From a checkpoint of a small transformer trained on Wikipedia: a variant of Adam for these matrices.
Each number is 128 + 32 x the weight over its row's rms, rounded and kept within 0 to 255. Layers, rows and columns count from 0. Numbers have three digits each. The size before them is the row's rms in percent of the matrix's.

# layer 11 attention key, 256x512, rms 0.0383, rows 76-184, columns 256-383
064:172084139165124127123141159154106109109106141143094109098088098107086156118113094070166143085113111146171101144149120166107088106185130088117082159185119133106096135123138150137182084109214144156113134160119102173141131055117071117119115161102103099184154155136106170151162255088121126109148137170160112137055114153163151174080092176140130067107098111105110133140162126084050132143127
056:140142089112092081095121163106105134013101143117114150044149074165096094164138207155108171114102171165141086159182092173080164086112149121161118141108104117082093166127118074166117117169135161092095163118164129126068167190169208144100174103122148108127125099141143103156115117133134128068128117092132136091176133150201126070090126118215103080121152151074130114107117120141158117130167
064:141148139106159165116140161133148176106168189137129193091128162132165088079153124195114180140094155162106127089070091076142140179132095121188127161064175149113160173063125122101162134166133099162159082084097122119143111186140204091167174153175123119141078120150089116105110099167150178153153140118133155108174141191151086121118093092146167135180133172117130136123155112140100128131149
071:096163127115123149124136159123144180147138116109181124132142163140188068168156126095104082079093139125073133096080125102210120087093109138160222101076136079171101150165162146154140160115167218143141169030139138143140074121115070139161176163115085170125153186131101105152094069129109127129120128064150121114128118104086138168230186102111115138121128129132153072133183123136163085119071
062:152154158135130156139141166139158103157141097151101175159151141172140123088131145159112086151102097166118122039092119111160162143114127066090135120133086169122147140174059151147122132153117083156141135100136095138121206145168170138169092145117142167117132145149201147148079059167098088142131141082103119066116119129142092177135089157144117107109128138100179105157070145189110136167102
065:164148111148149097119138086122118187096108072148115150136091133119090149143150115091119140162128057100094154107130184152128144074137108156104143151153138060101111089153188112099127109097153150076125160100101102106176085074122097105138115102112165131097160149149104085149110165085077131142103126146106047084105138133084119180101111160119107116147108094172159122113206078126083146111109
071:170123120094128102124156127094106132134090150092064110178110139134179146142097156117142154087115077138110122102130174156070137098097152168100085132187125089101103126152136155141170125088180114161072081124118161171167146150100096148100147136099109077155196205137103124152099136121090187159123134146139110084084118079086162128132041116119116043148119159210151138113149147089098097135138
063:099117170155141086114084115142120105098168098120132139139136108130046122108120177156157148105107168177216160075168069130067185127154097133161088059218090103146090159132108164130147111081163121173101107134128149124169148138122135083146067131140112102108123126149132117077158151112114039158134073128106132096140079120157117154030082145139183151166145138095147158119170102110124122117140
066:076075115145101156185146138146211109127103151109151094131160099184155122071162121147102066145111167133054139127127113068140146177093136092118105131155142135132062151124131177123123153161126064152172162144188104107100134108086100123146092112147063183127169117134119143169150051122126111180130148139112130102106133158123138176055143102105097162146131116139206179141107122134115130125051
076:158175146117164149102145116133110108094085149096115113140167133117107182155105061080142101115198047156125141117115121115105083089122120125103145126151113096099104107193160158121132115124144094096109095133160149111160126066104133101139109153135088137080110140102153164169120145101060138089151124146133104118105096119107145091101122198168104077138147141166206145136137125114075116149108
065:166118149153162124149148125110141160138172089129102083154096122109164108110128164098092082146106102148135141157086146086195110086140092118113119102127086142140112137136139100166103139131125088157153146134126104153109135152101084123093094110156175118116180139108112102125181092076099130129124135092113181129055134100136073149168110052087097077123139172087135094124136207108060111096114
072:138115113109115113113147181104149107095176095070111111140115130129111149121168096092060156144130075106080103153159138103106088120118163114076110140142111130103072128124134080130117066127126164119142126134150156114075095044087185075075126126141164133096167190106112132177115196098135201094127127101137108090064095123090140145110091093137065059105115151181157067099170168147111071086111
066:148171127133123129111123150129160131147073151031148144095164180158105124143135176135178151136127101131117168109093112158051096097145169096113079181190107141071082123133160140126166131084129140092136025097011119162138126094111131097125108114115134101165134114108107185149122141189177172068112120174107134094134115114147110094092088141140211143118109156121125165120161135135076125133093
077:113147157111144152120129100124119152170160091158169160135121189162175115157124105123154063121150137142159152108143125147164163122118121070137174149080126132131139122089115160141132108118087111105124144136122133078129110092172118139133163106150111176133070144120128170088125099183179086160162145147110146118138162063188087142152185114136226160178140077080120133095136114132168117183139
080:109153152157199129134169127137184146172142073140108154131109147158177102088147106150158078173132133139085081097114094065130168169119053064205125123135088095109174129104125134137126170082103112135134130150129186064141146064135080154126122098125134112135120155132109178087167074166131136131148119067110145159142154084087143085096131068134173121093170105111148072117088098105155137193123
070:037066158122123176148143065132120117142143098159123128121191129133178077100137140170154117055161142104166166123201150182128130163105156093062181132071122103109131126100148175193103083121139101128122132113133099168123094131086105102113100111145123184076133153146142174115169106192136102114131158138119114082086137136086179086143154101194152128163198136111118147123210140117131096113147
077:102117160134151136122151159130164125128132125129084132104096147096106147143158088210109153137169157186143184155149114142163144130119056085153160153113106126120157159114105099134121144119167102161145191089180120146194173103093114134107159126129118106058132124116146154113138164098148122093143110105098150113125112138129109110164187184139131182175155120121129078124127098136105146149170
083:088095089142122119144150102120152058099125155084127150154160158118135152138173146159136182126138150166122119135156123132063075113117164156127102100218152135108068144176145098151138134096100128068172140087104175172090130105127117080143162161120117078093102164143156185166169189168098139106106136130137093113087130122109186100080094192168059102070109151137139119143115114187095077122105
087:133126079104062174117112089140108162138096163104120170064150145129127119135126129160134117095064181187122159158103110044097137153163118146077097157134109103183149137052104158105143162173087129099177197091064129163137117116137166147141121104135156143154166076090082149147171102138117098155092152166134159089093154123215178141143174135132100111131169120114113120138096105141172123074114
080:117137144189106172100158173136145151185074089159151146130131150171174178136141108116105073112130125123096174103120095145127119140161167168179169192113109110149130096118125129142100133088121075155152162118115100086128117100125083129180122116160143046096048162186126098101086112169141083162083136113089111078130127046148117111078191121089059126076115139166159141132117166142159194136100
087:103159100163167109142111138059074160135131088085138138127136113132137092145166101133125079168121040117105083076117123120124135141102105132181110102129118089128088101093101141129197160111177159183120095216073104126130106066095130085155147160147141100194115162175153138114078126115130121136100109118119074166164141180143133137126123147136178169087097166165184017173131136131107122161112
084:099137100105095109169143097159168196098106166169142127101182130171127123101111155106134082116155130131168182133169174142164139078108136108149130101150156161126141150119133146129064093100109115044097097171113150110162145098196114069159143044155095168060137112118139122134066125131114163132161110075174083148174142108171147202182182141109090145151163094132160096135182129163104146088176
082:189086141130155169103147137149131153072118091145104094085162112125130093098130168048088110133125084115122139081149138152116139089134179129125103179196111093138131093155162107124118119100152112153075134154134096162144131145151100091093132124140118164106131160116122143143117110083099137144090125087117124083080049150130125171142099095119097137159171188123133152112142159093108131091060
092:116137116165171136088089156128155115168091146129116155166111093121115123131122108125147172179154110103151074156155189182106105131077164150166101076132122130111090096125131151112124130095102164147130071131126122142163138054108093103077118162125144117102193092115163075145065199143139140080131096079126119133189110097124150083070144143142147106131073131147147116087158153166138113126137
098:125124050046157112136114151166173134133180131155127117141107099128133104130125147153114110141083096120120171169104144193104164152117094117147141118160167164119102140132126125085114149185144187051105101165081130152190089199148134094139156142137169214106113098115138131145101081115125096117118138142124057160118147136161135126173107175101119171119151115158126135129171127140089067077126
094:142103088085148108093090124146076133114134157145101112164148159148103151160109161103063133137159068131182204180084152055148076105121096135080134155162164132121127102082120157137117110144111145132156125090125111097097062220146154120119113096108140141107130100111123087120080166108134147195102117124157141138115153105176122143180143088107094185163078096121125135138088080164122125095121
094:086122114126109148163116097152142141164064098066171176136163121106157145152172148169157108092124179113082085178113135156112123116091111118105136093075150146138109140090094165143142176084116111143162106161119040122163179125115084140127153117199107090113180109129102094149120146148137138079132137149128158141136129139117117138195177187074112118134090157144147143117158121109120124102147
113:140094178152121080178142109119100176099170102142104085110191144106139154168132121131098098101155157174085174117166141136179122093165170135111143177128107088151148119122168113136093107133094111140125156128131160167100123112116161114143141073152147134091150181189113116127138157099139138202155141138148147051091109177184174089158060154153139173121162141150120140141110114138120162158135
129:121084117101192098099130102089107164151134106068138107127113170084154088138170126105155097114157128180094013143108115174114122177168143077146149168164137078135126151143108103132114115109178110142142176136133094155137119113130178159100140096164153100172056158106091171115165099135094152105150135159121125107043104109132048150163167154124134139083161212163145115088124166126126169168111
106:168145097134157170115165135089115155164074152120115178156178089142121115092132124125121093194094146089120116102155115146092102169118145178111142129099078125117168080122103125174206150088080156198094060171120136167209149060124136117140158176114120117089246079174164161121093115097177173143077066079147139151189129153122177171125155119193145207128109084116127065142099124106086117148103
123:135136057078180071139195091101167128164142122118151168133169107095090082083167148148163130152130178140138104136117119099075149181180110118159165115179161171167101132124078109099178183165080171113127121078097145160132163111137160146072120158135170165114108086084139186143176106154082143058167142138122090146168123043071145133160193114149115190097121166090071142153161150180151156139153
129:147150172143161121065119106158113071138178136159164091120104093137112129068091160081111126187116076172135082106108103106163144080154090138151113151176147130186179117098103072124093083145162096131141123132082106116113053148179114144115098156121145167129096175127091162108182115131110153095133155106160140077128140140118097129130099101152147165192187146157118152087146101089197188133091
126:161083108110088090096100150100145103157103134110129138173174102116094121102131157111092167118095113144166112136170094178148174118147084125109128162174198177120143173076161158103099090192170105135126121168158147082126142119104138129146144093140101086095201142177135126124118113134153141131092140111125164158092143095075084082153140143061149173090156122200114091112074096150090109165099
132:081103128135136071154128145167119125135149122177125152109140133111106169133106115139085135099113141140179137164143120108101141121133153079152110155133170183116084110142110130059082122107142125160113108094107119125163129070118227093139123117134129178142111111089090106167121117162080077143159124113164091132129094077176120143114156056110087182104148109133095105071162144153107134132104
136:127116159127173156121115113114108174113122124143135111166112066169135144116151115193133121105120133139118154104087174126110138120058094080166148128168163114109145145113106128148089097144130169135111119121120123133141125117116137158084160107099137152138099133124101070111146016179153130122161137145131153118102193118098163063122148171112133125106153159117187139089059116070115057086148
138:104134141162119159086104125116125143079112139149136133121070137115089087151087092088167122135103092113122092100149121141104109152130146183111169083116129075199153149124106120126130041113176102118093148150125126095155088170101131136154137119159134130152141119188186140092080104146153136095116084136127142127092141102136114195128133106157154127145175115155104154075142110092156141103084
141:155120126089112113192084150181136156165119122139103162109158153158119111103156142114099143072165168194092121149107123128136128125049073175106161151170127147187085103078087136109164181092117160113128108192178130099125062181187096186107142126110113101154150136133152133126148095115131141131113172152157211106126099149152122122114078082094146092126171130121157165158098164092187145107151
140:183109117107110141158093152064120132157179111116119173111104191124105087130112137130118128112151136130202094049086187148115122173122126131084147123153124117112130158153166136154141133130096140143165161127132112135070203104126116088173131143127122152133084116151153094127099136149154112148129168104106122137087147126069056120118111124111124158147135138106116093053128108173188156087126
134:154128102154116174110155116174115109185148138141146150179191155133178175061145141104109090049143127101101171116112179088093148132164110164092185116115170132104113143125167158125138104148134201138089158162097155107197127185142201079154156126149191104179119095105163170114137155113143145070123082070129159102169089132130100096204105166163105142136184139146146114051168082123184126173175
146:104101156149190157124162112140187107124185093155164104131104151101139175117106133139170113116113156148142150178132099134135096098078159157079107097148170139173099089116174138105194079063115178103092146076137139158091150133064144105090160062108130036125151114108125131108136139150164129123136121162058094122084158143126151097095096061140137157096139123155097230147076145060121120132090
141:120105110110085102165134079101139142160168202118067172160132084160075136088189089149174124086091164144125117180127087136203080089131178117130106105162106121148095124141117151124097080066145147092126107102194095149126157122157131053126150154126141083185136141113162087097113142153153154139153132100135129110076117161098131135188144135098090130108191087175091102134184122109141135211113
139:104140117163109165126055163102102106143116121123120112117132135152113108152095124093097081159111146151139127172173137115129109135161142200186191140143147156165139107054122123128145182072138108196098099144142136113135089071192111087162072173063125086135117155113168143176108062122096112170056133118138090100125114122188121144136159105163186066195116133074130121113083066162124126119146
140:060089124121156031120146126177133097107113113113088124165094142077200111103154099083039136091162144084127158181095147126124073131084109169163169106176171103110126140093167156133126094132156132106124123082146112114177153129106114162146123126155100144138062144096116150125146149188112178137128131124063089106115139129129141129158108123153153145131077130122120100142145122102117129150093
143:141118162150159142138171150129144161139166118092195175151138103083084101080133141109121126100148119131148125098142156093082093110116124115112124101113124152157106095158123123191088125175142189111074153117126153106159141104134164154152143118165149103114088143126156110157149083159155137128141107150106051154140070208187086131153153090108140142161064086130138153170142152096075110147062
146:104157226098171164051109130150149106157172163165145166152146102151146087122148162100088122128105108174076107111141120217098093143137095129111185149160161129149081172071110107158090149110123179120152190094150098080074134032084129122161115134115147123128165106122174162086067128189113163104166172104126165180124099175144110126114110096115143099108082145119138099150181151144183088079061
143:131121078121125106126095120195125152128138107140214099150115094122157172107120111120063122092154108140189180115056131151162166178151088123111156122069147146113118141193133161140130103114120106136137177126200076120098110129137140162120141104155125188151150075155123158099153105167160116177124074106093152155141091188100127164126184096085132149091114138112095122186196158043110093111136
142:069155109155090134133144071150139139133185105132116109137129122080063118165161141132147102146121110112100138099125114098114098159143214123082151149077138101161146150093139154147089144129163169160079158093129148133098147173177105123138119205139083100195154109106153187137100138130171104176168126102092146089165133093135177129125124151143179172113088091153136062079113103119096121125137
138:147061133123121098106080119133150094111136140150092115067116124158146118142120123145139053159166137105162120158159110081122091101123087077123152101133093070140080169160082165163187113098113128098139142151091101123150174197158137168135088177131126085168122120055132089145179080096112131123092135121124130143157102039192125130107164108151147151174143150083108140149169140143146132058119
143:150155083127125094103098130180126085126148141045151077160113146111123077139099130183150133152129198125170116047184140130121138161121150126106153119121093119118133140173120144164166114127126180118130156103133144094152121103112170104152146132127164139135108170127150125077145104115121096142104135189129136145125073125119104184113126158115103103133172159142195149144087142197140112135195
137:060164162130154047177135134175143084149167125114158156089121083152127143160111093189071173132160142149163143112106158113182117145102128153152155122090138091133135136115156169128132155054109132129098151148108161123112069132176119119102150134083209174090142150092096155117154102105135131166174144140144152094131071156178143135117112094108137136174149141115154133177103130127148091112186
142:087158123119073130168101122103153106075102069151154132067167123104154176114174119225143160101139146150088122142159140152175089169141079100080158103072136160116120137140108135102097127164177119130123180199177133187099165138193140110062078072169086155154171114144149138128172154134087183062137145172125155073129077145091094169105102126096157112133101198170084078186139071116131101150148
140:142114143171126092104087101103125120125148141121187181111113142188187109130110133115135080073116103141106128104073144126141141175112148136087111199137113153097127133136098104159132154181137182140090123093143119157141120066100046095132090141132193096186130127104154150120105143116109137115086092115126156114157085125111119112095179152150155102107103116188091118134076126105145170115163
070:127093124123182133148120125138132142117134121095175111161146138112170139105152111132116087141138061135101217168122132139090154121115083161118133157121150120143150080175178082088141119149120170107098095137135161122151167147128076145113153105103110122153090145152146176128125146095162171120121110134091147179180118176114076125155034109106114077111102117085168155150094098123141115088117
071:123105117088111184111087202095098150107099138119106112180114104107091106171154135072100087062074165093145129078152147129113128126117113131159100171106112123130156163144158113136134093098184140152134136122113091131152117096105159111115113092133108160127121083133147123155127114151123118117105121129130087165153073131144142081146169144109136102149152124102165130130162102124098082116100
069:165143089113146158187130104093140189138123126153198145172100124153141140173141134089122176115140087132113071092122100202130121163149123132138141096133110146154109104159165144168080123121137128151129111164134068140130137101126133121129132142103189141095097128098104116122136090102119113118094073113132080198155089083147135098159139107145087181130076141164149148114127163134099108168160
069:109109144133106148109141101107138105147085146145103161115120154094148097116187132086122069164171151089065110128126132144132121175130154102099161078185101076125104181142215125111146121139155063113196159080145080101086096113130086122096132130159123192125145184138151171173162167172125127109112147156124133115099142098079186139091146073148086162143180173141145111124124096135156129167142
068:098107131100111102159130083107170139136126109119152098087161054084143092102159111198114086149166187144101150129169101144169111120182114136141098097134076098157114183110117152106203128093109177123120119133141129103165133175087141124103132172104120131179131053161141131159143070155129132167089139082103135127140105130136102202098097175166109132075148153138133086105118133064184083082108
070:111124105166159075063108106100140115150182152101121192170110071098154158131148164095189062121174142164155160157154149126080114124088071130144136153092086109104146118097198114100119142132137154157132094146100186086097169134103183101097122094107102100169176132163142086101120122099159162108109133098112155177150132177063091148149175139108145137132180102120128159114158100152132093135122
068:148084103157164148159112157116125183161111120150117120141135141105116084084124140095117144122106156085080096053100137215120126194111094137097151120094160141126171147128150162078121119061157093116100155146117108154135094089157133079160153198145090137101136109109141120104121147136096117143119123117170154190104060131100121145133135111121196126087041150133140134076125100110151117115112
074:119110142125121134106184114167113152116139120161167132169155118141101197099126061105157094044121063133137153173171080237119105113156136142205090114123102105103110150105177146148170146116177148126111100138124071108191154159139102117119148097118108142130178152157126082104175153211138101148124111148158131092187162157109158089127145147105133121109050140113170089126094163093164142105131
075:141094091097068148156157112127135096081187153131078123157093100146134203101098109152137139164120077183060135163171075168120161144191152124092088117153092083148086154086099102141145152153150126095141106167084128109167170126142173090118095104141093117173102126110131134144176133173121119120090122091134172054125107156183135094088117135127150107144141164168147148152052159126127081169148
065:087164149094104090114050182097121105153072154116078116183107110079112126146124162096112147120023139110195067091121147153149102095091105122103120103110104182126128160131059161063081095124166175175119127118159131183150094174161158142067078187075121172105125152135182103147124085095160161198116141150121107128193109091107120137100117176134102154133136083103145179104175116108158118149092
073:099071119092068104125187125151120064164088084098106142118071080148212137141132143125175122114116090183108195111135141130107121157150123147124160161107174119115172131121112073072102148147170087154090082124103146157137113103161124149187176085141024073123158107165143111127041148119112143071078160138133150135084122168148151069159128121126117082107091173211107148127115115107084127127152
071:118133109159126148084115146150112125127123133166120202133104106082141083164124138103139116164126141202124137125109057076148095126061113129124111152064145120100108133086183145102136130132150166111166132100092142140073146143151137096084134127119194167152074134146148086141145106114112112141086108172079131163160103134088121111144177139128143101177170109114171182110125065070143137166102
071:148142131140143172145164164146112146051109155139096118103110171122139114139078119147169136076169145080164218201155130136082146134065184123127095130165122126182131172175087188125135126144190135133109086150168097141108130101151146106134088102165077112136118140105148070140123207123088061110109142130095080100153149133138165130136078165127129096152118107190162108158153150126085138065144
078:118157113107120160117049124158205146144131097133119134116123157117114091100131127171149163139134162154177125121169160108152110185085086134140120071156109117133145099103117161101131156152108075183091137123123177178111098097122138119154123089172194122172133140192100123090151122149113139141083151178055146165135115097141134185125131103093110125108116081089120097113166111137099154125162
082:115115131093180116101120119181135145161110139116120169052189153138158122109160106164171131148081167135121127135129126092177152111113066146101152098134101106126135148125144158081085175141089114151178114061150153148108119100144103108089078102122147136118090145194181096105136076081172155135116092161144133124167190073152047134143212129115092112127147098125161118115115082111134139201120
070:116113101130117136160133133180098120127109106147164142110150124065118124115146149115109062177131070124131113146147132114151114164098063089164157135127119122107112168121109120109128139081087135083138115116184056089104106134100066139168135119126161123142106137126118185124103081085161103159063117134101114136200162080136145155178132124091134120099104076128110137181107075185152125130132
077:147159111087079162148092101139149068147165115147118103159162096140146113170106136138157106112163112111161164185177092097107175149095119172132162117124131149171172115144123055121110161132103123098135144113124161133176143150100135102126135130099135127105157104151155137159082035150125114119125127133124123164126167161100154085179104161173138138118154116145178141119051123092124154130145
077:104164108115153141094099171129157129156128148093169160100134126089132147137140142145133123104145107173106102133124150051131120168133133150144134088172227120105109138093127113142140124146190119161147137119074131134190128176136150104173107132092165089144153188183162114105130153110094095140093116131103159169131137109136107108112098142072101121169145136135206169079114157103103100096099
071:156164159120119209157134117139130109135121131184139084158111181116140129107107155148129073190101128075133156109127136167107069125085131122161172117142131163155114098122110149103113154104072140153120098169171118101103102188132099124132185131131086127198086143118160114113149125080146116187113172094129099162189144132113133140115113164162104087164149137133172079140135132139115120123062
077:146112114185152056170156134095060140097132121139120069122203104167080113167106162117141082078127143117142043155171163152070093129145121158054112171112130034136150144126131154112088059117101135099095132149108102117140097078121115125149171159124100124098121115123110120128145154141113082155174121104111101057143087143069131132097140156152130115124094190161101086110112107132162120110115
083:132111139145089165118115140075174149142128144118128159166107133175131093101094076145103090073076195104163138145080111125107121090151135126104074114120155131107155145118156176121154175126112170177178174113070088112081191126096162067146120151153130118143095129136087065116162166169095099116207061113106098080107210098198157072080134105128114175160082147153181172136126111131147124116143
077:109157132091129151142122104115151128094143104094174103124089160097089097080147120136105158160081155104120084106122067150116177102152084131164089162145105104125133089110170141040090095140101139145103093133165106111104121185166119106088095163150185127114046139167133138097102139150133094138206068161127108172149113098216151203169175126156136133089148097119074116148160155141078132113161
073:083153099157154112111122115170123114186183109100160171158164134130080115149127101180178085117158182143117080103186167132145155116166114109081098159148149132149133162110141130161180136173104118054118139115158126138173134087145190139104127155136144094128150121173151123129162158152105109108135131151129096125172139153129114097076193142111162150138095143137187226134083101105075154129150
080:091137172094113120163103134145166144155085136181139144080176140121144126148137083119099095112102163129142148137044131078180133096139080054122181094126129096139136146109122138153156134137083149124171159068113138136097162158094121120110122160088205143155091113139134099149130064117155085133144102134095079083147175079162098106170178161108087137112092091125146112150074082146152193140183
085:057107120138089103161115109142139085161107146074138116058184193119137134097121088162149061141057151096087162112124108117127124152151115046148112111098144155055121169077100153128128183139159128146113174149068134088172135148135089133155166154087148079119127097194079129123166147097154145140186123115102140087148155136171152112031125168130126161144074080124146111134092145171127112120103
088:108154182123110074181129101124135130095093111144140147154122122092130128085145111107077135122202086137055108163179122153109105114121166102168103105116155104096143089173097161123163079151157131165153146185174137115099141076092149135073071097119133134104127164130077091163135198145111122128173127125133117092077120107120106128171090153141071145177138164164168150135180180131088067092143
082:078145148128127112094080114144095126146143207137138148116103144132129160174136141128116084099135140118182120135137124129113162187104106127147136106134105090150126119095152143130151098167149126074086180107124119074070096156080116112133078101126153079190095127171111105118175068099107081175122089163082131172177201085120140125141153129103103128130147091160121145154114110082148117167158
081:133113139087132142075120172113115110115125078130083141147107124150135169133169121142136116112052140209127123145112137117112195131165090100180150179065104165107101102123112093133129119126117090162176091147184109088138189168153100122164125127144157135151138168082170140127103077157135117161111093123135107182174082077117126114153150125096160094085081114126131124106146156134081141136173
088:161074130118191124139090129145123116161164141067122131172124111118103122121179148119129162168135126147130167175121119090132116072115102153158207102138147127160100083127100112097147086184141123151161119122137151155103104163172154085131087096183184167183128186116147130104115129150142119121111137098169120119137091140066102147165106149177120122114153138111163134113178083104108174170130
094:110188129130119086078106119172102110118107131120147150110085143184105152196119131161138104141121160112114136135083157072176091167195099125121168142111132218162156171113068156133132165166133191144063129134116091134133074069132140113136127048158144105094124112168091129098135092123135137136067113139168134098127173122092162078112132072100117132157109135070158126177144117152187128159080
095:103140139095102115125141122126199203137180087109146112090076176115087081085099103150104109142171182100166106088081091077153176113173062143084213127113097161133086114120131085075150160146121157163078190156146145071126123146112071100103098144160173139144106123149079130094124128115150100088130142136114099094131174134096075134130133105083126096143170145096122126170134112092164114195102
091:129099129054166171145123159152090092138089153168106103175140164107107131136194138105128139081142108090082112097082125110161150113099093140130132126087160115106131122100176146111117179137126174130135120084146177146191106089151099132149130112127172099060133100099120146130089105140124123127147180122133121147172134155119209180169066142139170173093140141131193140129091074170148165097117
095:081098139151142124131119071134089107094146136105104198130082076154134138163144136151160112101131079225139102145125088120113114186152081098154094111110108082112171101188134145104147087128116132178122160075084061138099137119161108066081104157184135093120096145171170115159172096161148123128146136106130142180154166097074139135154076155097101132079114161171111119131108160079141130119099
096:128143100172121050101164141112084175069105106114121093138141142113111125154097161135093164114134143120141062161138145155078083102173167123115110081152156100120117141183136139129143096110176140164110137170120124171138150094112113123130135120172127151126182095090131143162132167095118108140109157106120055043146130146114177118100099149096153077113158128117123105101124211151198126113068
097:142078155197110111123060078160078162125159132096142068064137167152162060136120157097120131118136110107130117118107089109125138123119126139100161107196122146190097138080100111143128091140133201156134177090175113121108149160127105118136145112117103165095103167142133125113101160103196154211107124137142079175127200116113108180117174077106148138159144058096054121164204133139112125080157
099:135081094138104164104118122140124084082138077111119130116133117123138130130088175120166093161199179176182116133150110185178105136165090159122139122163081119077120138130152058120157115143123168133104073119229150133116105146130068141083163101072100081123138134120185117139172148118153184123148140138168110102159145163069160103114102146134168194082156173145147075143047102085124155096145
102:147167177125154125183098177103167120109155103161114150136123119132111149145142130100175160141141190178112152133080117138120182108189070122124129143081157166111153064135118108118172135142080103164087150129145148058147119175145087061138114077163137113096109133094097102082131176132162118160133180130130141154169150127179084116117174105118152101194155095129102145153092103155146141177128
086:129115124086159131140099163089114150149153119096136139195095177172108129155155145137096101137075080169084110157116118141073074140123114119100172085124144068169089105083148153183165107098111097154178121130145126114111067104096095137090134154151167101137141146131138113113098147129156142137132112158110115104154111112199128181108156160165142085097151130169122075134094141172166084187106
100:119095170130132121139106097075103159161129132123179132077096191138137096152124081113058170069125152079133116144085134079156136136147126092073126120098178139107107091159103120080093170095162088156156164127065091162056120125161138091104109162105087190057132125158168119122176107166098117180123133131170178173059155081106118105196084073128151153173107097120091194124137139142079149152106
112:107112176168108051137111152084114133133158076094145152067136115048142072143159125086100106107141109115062102106150156153121093171136125120103124129153133148104091118111141121172106128074157109177147146203092153144131127090084130157100171105146139153099161123157082143100166071131102162127171159139127073141124157171105127078084147076116178159132105171163109091131101191178117068101144
103:108093114105084162078147164131179091116100147140093147128139091136065150112124084092163112109132145109169148151171129126171137118146173128138141159147124143100117139170160147072085076136131099125176143160122104115168204163100096163118121150123042143095130063124144067094085124140100142095127096088159065158132084080059127115145135079168076134110088141206085065130143146082135135150125
131:124094105071127081122135083127096140162124203090134102148158097162143117104164169093117059146130103084139078111111097128140133094153113126185136144143142138151122151110134194168081152126164172108102165127116086075237088099169125113202151104181128177182131082096103122120110159111165101166156163109145107151188146108110094134133167105120144118186124120143137093090201078126150130160130
123:189176182171128056115140180139148093083120078122100102161164146123164121193101110109079128123182116140168172157096160120129132112194118088093105111105096132133163170155137119159095140151172081129093119080159098055125075036163133096173080116142162157058160145133148136139061138094146121189082096104196101111110182098087117147072101119124121095147118116097166135161125154179152114095080
116:159181103128135163136149106121127168160124149157096132127113149129123142142169137061112133117108147154159124131052150159100174090149132131114146131105144095163115135168129134141117182105145115070127153174105137182136120211109123210174158122080033193108131097103123124091082169103114076099152217139149106103090154088077141127133156120113094098094134196088099150078217124217148126146127
128:116116073177161118093157109089148088140110142118116083157130125165140150095128107159160141105125171125068134155157140090109176105161121201142128123117106118127115119151140146111162129149137136177135078183167124148183158124124123164112124110092102072132098112106154101159183146110146132141077076137142155062132171123083151129140094177164149128135127162078114126130137084131125153119177
117:092097175157201157149146171153130114144219075146102102126088134092110168183132112145113156136107154184076172132174154178102168091175090197145091160146121113091117086094127193159145139075082136107117075149197154155103139129134123104134125111068112177128130107138141129155105089095144107132118103118109106132072124168134126126126116066100130156176097159137143114143163092140138107128170
125:145122110132141119118116138158129037145083167092132173172105153129179162127077160132135081154076080114132156133095167155184104134081128163154079127157147131076152135164163145146180090112099104153147075135101125102159165136046138083087139181105135133118129142137183112113118083118155134141134107123110161179106120129129191113084119141153134138121097172125109135101112139155125144091113
128:112108136158083087194099158132150134137124065096120141141108098099135160117111098086100189093133114117126103126141155153143088142131141159079111084145127145109075142119120192108110141126143102146126082097189059092150149159118175179138135093133101076144161142162102094156087152108202138177099123117157192101136106124074084150143112140089093147044126146150143093113081138063128083116135
128:125153096128074161142142178130116172129144108095167183111108099101120140153135092193139115147093156126175187143128100166143111177135074133116125110071131134138111135109118111153129093097155092077162223163136074124134182092138161129133079143149123141174199105129139172150157116120132111100092160135122101177196058159194066173110195100135137098138137166155138114172088143176128114144120
122:169130118166115121123101158085120192137167148122151124089158105128122125128153152123162128148055173132133163147202121130101202120178102131107109206144105151127149101146125147179121086157040093093143096077111197102113125215082128170119196123100040129131145070158143145074103146101166122153155092103108160142141139137132198087171186092097085133074138089129161086154095110165106075151141
124:177100166108115206145119123101117154104111166140137137131097122182120111150128100089137141116108138120052168198086075115124086183110148140133130081115101071131123079157111164136148090109110163107148189119149107121104042099091125148130160137108188163150124147172137124126088136154177094138109135132165139136104166115175134113149110102169104106114125106081159167158123142057149122169121
130:159138138144129204162099143167159141142158114204143137150114128164135163085116133162170094101103132197162153053142123115084119123105093149113110139188114166165104140092052156076127066152144187102107127105124108145118112076178154122147145090129152167181064127134190098135146111151123124089219158084163128151186152093176146129109138088097076143140153087130094100082139110121191087106096
125:072157128115130161085115176145093155142099100127165111128116185137136104140133161158115145124095128097147149140051116121144151171114182118166093100080193172123106169119123117132143113105166155147102180062149118158086119097062125157165128132066060120142132079128161194123146183118162152125141142092079106137128159138109130153106117091170173130133187112130143177115107112141164112120100
129:153154129171173126110101138110166175134120112131147129132094130102149129110155119108137065117184122186160190118097182033113149142105088112108094131146105128092059152107121162121142160102130115108111154129168175077160205113123100202159090137131113135105063076109098103128158106146158129156138157129105048197116132089217086130109156128136163147148093125063139129163100129051132066081091
126:131166101144192143113118115079132098092149116138119177137112066154063124120170070107126172191068105118123067151171104079150153116138190131119143075091097102182161110084111180111115197133087129132129119128170177158120112161180111145125135186113124101112123145120128169097134088086141160091113117144135122102142121114151208182091120068106154148176146138134116124112127114092116122145127
123:098120121087064070115080164108136115085151146159154086112113126186136135087056119189184128132118184109146131131131057173180120165121149099073111119078111110112070114205077130139111136130157067081156078120190132144105102077131111131107131140131080151183158152110100098115077148119114111133142142157168157089169153084104138188060187166075081103110162159142090108144153184101131155115158
124:106111140123099103138091174091133121153098095187094134129135117207148160195096102090107114124136080124098154201102134158092119174183066138161112152158112147127085171079124156075128174131105122131119111141097160120110116071138082106155149186102156122132149104182168168152093139107110119079102126106165176092185172114141107096139177102103129152107079138120074078128102125182121135099185